Each number is 500 + 25 x the weight over its row's rms, rounded and kept within 0 to 999. Layers, rows and columns count from 0. Numbers have three digits each. The size before them is the row's rms in percent of the matrix's.

# layer 13 attention query, 128x128, rms 0.142, rows 18-25,82-88, columns 0-127
105:505512508496510509457501486512504496520499473437488511519539457500521509483529520481522496519526472502492520519489492513518517521515524532516527555529506478497482515548522494531508516478509470488512533506517563516500556518495481481541454469523531487473540539533489519484548505488481502494470476444530515545474514477523525478496500502508522516548547497496515459510489497498499444535510
057:451518513506451511502510507505504508522533479517511531493506494510512481516533451522536489491489517485503517495518483413510460506471444511488486502535535469488528486484459466443469470476522522501450503535528509495494510485505508536469521519496523487519500512536557457476483465465493501531523516524494496471471493433515523520502487467501523487500501513507529472518487482504505530488480
091:519459499454503546499486464464501487500486485479506467514513476487535468455494478480508522540507491470474498504459476536469519482488568551483481513483462509503491510498507542500539531493490501494549480482530498480488501519500520462514462484465506509496503489516456525486557470568509500487533489468481485546506512498540504525523533495467472477506523526477488506492484454510508496512515
061:487510528477464502462537490502500499514507514538464508474521507513503486526511484505528485472509514514494453484485519473508487479475450530493490485535564503475479465483475471476502490470497483551437525519528505494516531490519522527483506522492478490498511538563520480483449491464486481541506517518528491492493501444464507530511468458513556541464512508503493470530464500492483510514498
069:448449488520522447482516547492481504471522495538519495476491497530479529551498499489519491455485506484506492539507523491511506518507449499504516506513484559507500473487536479505492545500479543508491536519489516529510482497541513561511516529492519504485508513467508509522491523423543513466480510510492513486521527492473510477494503470544503523532456463489509516507533554509491486481508
091:520491493482504503510487476488544478499471483461514496504506505485540540502488510468464502536488516465496519516544454516471520487523549537529489501473450497532515534490505527530515465479505507492574500491491506510455524517462494475525449477479532518477516490455498524522564482542481505485521511484469478541515498493524526502523509490475489479510493491467505470458517470495505475527458
095:509486494457478539519486479486504474499482502460527479517487496493501456438478495513490532536516473488486496495454481529480497496486576542462513510482467486503523497517510525511526480480499493511546462501478486483494489510480496467532491485499495482530481462529472499470537520565503507484525517488479476539484515510517483499505550512450454488478543540446500505477462471498502480506518
061:461483507521477477501485511499469523497510492544483500490516517501496487548509511519534453478497523494499498508460549473549477510517449509491503493490545505454481473490474477484515535513504518533451539535522519480523494475529517540471495521513486495497512552527500490486442453438494486538491504530520512525502505464502499514487485457515548556504497497537496486544508523501488499478507
084:556515491516507499551474472480517489487477504495507475509510493521505484489476516492490506519472474455498543501523476548473528489521524518500520518495480490485519553521478526531559471465511519505502488501489529515453552516475455482534499460466494521486526486503460498506571504503496489458501496502492490518510526559497461475497536500478486483514504518492507464470521451504509525504441
090:487525470533509479482518523508493499538477521459461510488489498525478465506524536545507482488515510497529484466459485538542520508482500501495510543528560507529463523548546457484455518478531501523513470490491556512492537509513510530491494503513521491525541541516496518475475546461488525489488468492496506481471531518487479479494520481523526536480493492475523482516495533512495453495542
073:501522461447525518544477480507520513502476473465520489519551518548512514437468480490465520527477533522509549484498511529492497459482554481510510483480499495501501524523506521509538494535468468524553511455476500539489481526547469468509475441478511508515516496511511485488545474464512519490496515485482466521509517544498482482505545494485529509522481490480506482508478506501509474527502
069:567548476497486498506518491486484490495488521540504504461516567490491524540461501481522515544505528470499539439493495497493482479496522466527509490466526483484509507506496483491525496511489499513457517515499544502455537494556506516491475507529473506476525502512474493469471507473471526523480514533525481507521512509512508509537531463509547560486490469479450472485527535501498496529519
077:535514490498488464528511564511481531477508488505496501501432497465479478521517487498499474484527495535510498483522490490531449510508435521506487472512545497542529448529458465510487501484519528506463489546534456458491522512523515536495498525501450508489487517513533487505440503495509500501508490494545502491487468465474526494495476477510488519481506470509547533493515477508537489492525
076:521432452488512531499486518485516491464521489492493494511481502492510439498489482490463502492471489489494501493537499495466539517550493527483466541527465515551509533490524536513492497479533527490544537500532507448501499517503492484561502481487513544508509493472504488521532519574499493470520471493496474520483493515496539479500526536472471519507450504510508520491496480542496527531486
075:541480510508505507509528488480515465498478529494531465546473474491479495496475513515473522486459469459502531509502521527470529500507533493481525495521476535524521525503503510512515507483463494518494449477459513515454481535507472453523500451499512509506500474493480526495552539523515483483516507521492504483526528569540464508461534528466453475490504488483486480446512467492499527512460
# layer 13 attention key, 64x128, rms 0.149, rows 18-24, columns 0-127
060:505515478462479508586507483468499498506482459499557504504486486488514474472489487522477491533492478473506531497497473527475486511511525451511439540497495507453546491513522507507546475506479511501516499480539522470493483516511465478513476475493500537472501514514502475517508488538490513446501472482439474465512488518488501533513506489474516484501463495480483553448479521524520535490519
058:525529518536500459475490491546465526489505523530467508506545497500472535520502555484503502462536530549548487510512497511510486528510470532444569501489527539527474525532508500562523505510501513489470529525516513541491512535478493484512512516551500510510493516490444506534477501489495465481532504503523524519494511500464459465511524485520495523505518473481528504515476513496495493499530
042:524538438503519500540518496505486495484529503472505559488464473496507500450484513502441482500565503493493516515464510523532481493539565477511500505476475496510513480511521498516510467526464496494494465441482507506508482531452468532518477498527487510482492483511518531495557525497484526473486501433523482478493492506485461478501502520519494488463485469461515496467468506488502505499518
041:517486488533455495527550471508504491505476480498515501479502514508494519457483476502498558542511468503486544493505491501509501541500475484484515476460518517504507480532506506575538512482517507518480504547479482481512548468502508455495474508471478464475470489477505513504500533502486486482492460566451490515496527516531545541482488523476502484529488549488467540499526524492517514490536
039:513514543522473456490492510488496519508483513530473469510530501485478472541504492511530495488471514474490503472511496479465522514491439496479520483502521498496450527501470494494467500500494475489470495596507491532482470459533511496481515472487517507506501532489502488486432483489510461538566504566503511528491517517534504491496490515472536507521500502540506478542529484513528515496471
045:528487458510542498489510499470549489484495512503518492469470473522533500481489495514466496513482519504471518481487494539488493498478519468569475501453458485464537539492514513479525525548463518486601542468501489497516482513495460506498527489488551562476497526489492493496544491486494512501486492491460516484493533519478517474559478502497502492492475490487493497523483482500500510499507
040:523504450503523528525519486494510495501512513468510536481479485531529496447493520509454512496533494508506533492511464522492488502489553475514473471458486475496550511505516509518537474553478529471552523447505509491496501501469462514498457513514515540481494505508510504515566491508480487482463513437486477461475509526459465500536526526499500481478493474504501506478464551494497517502516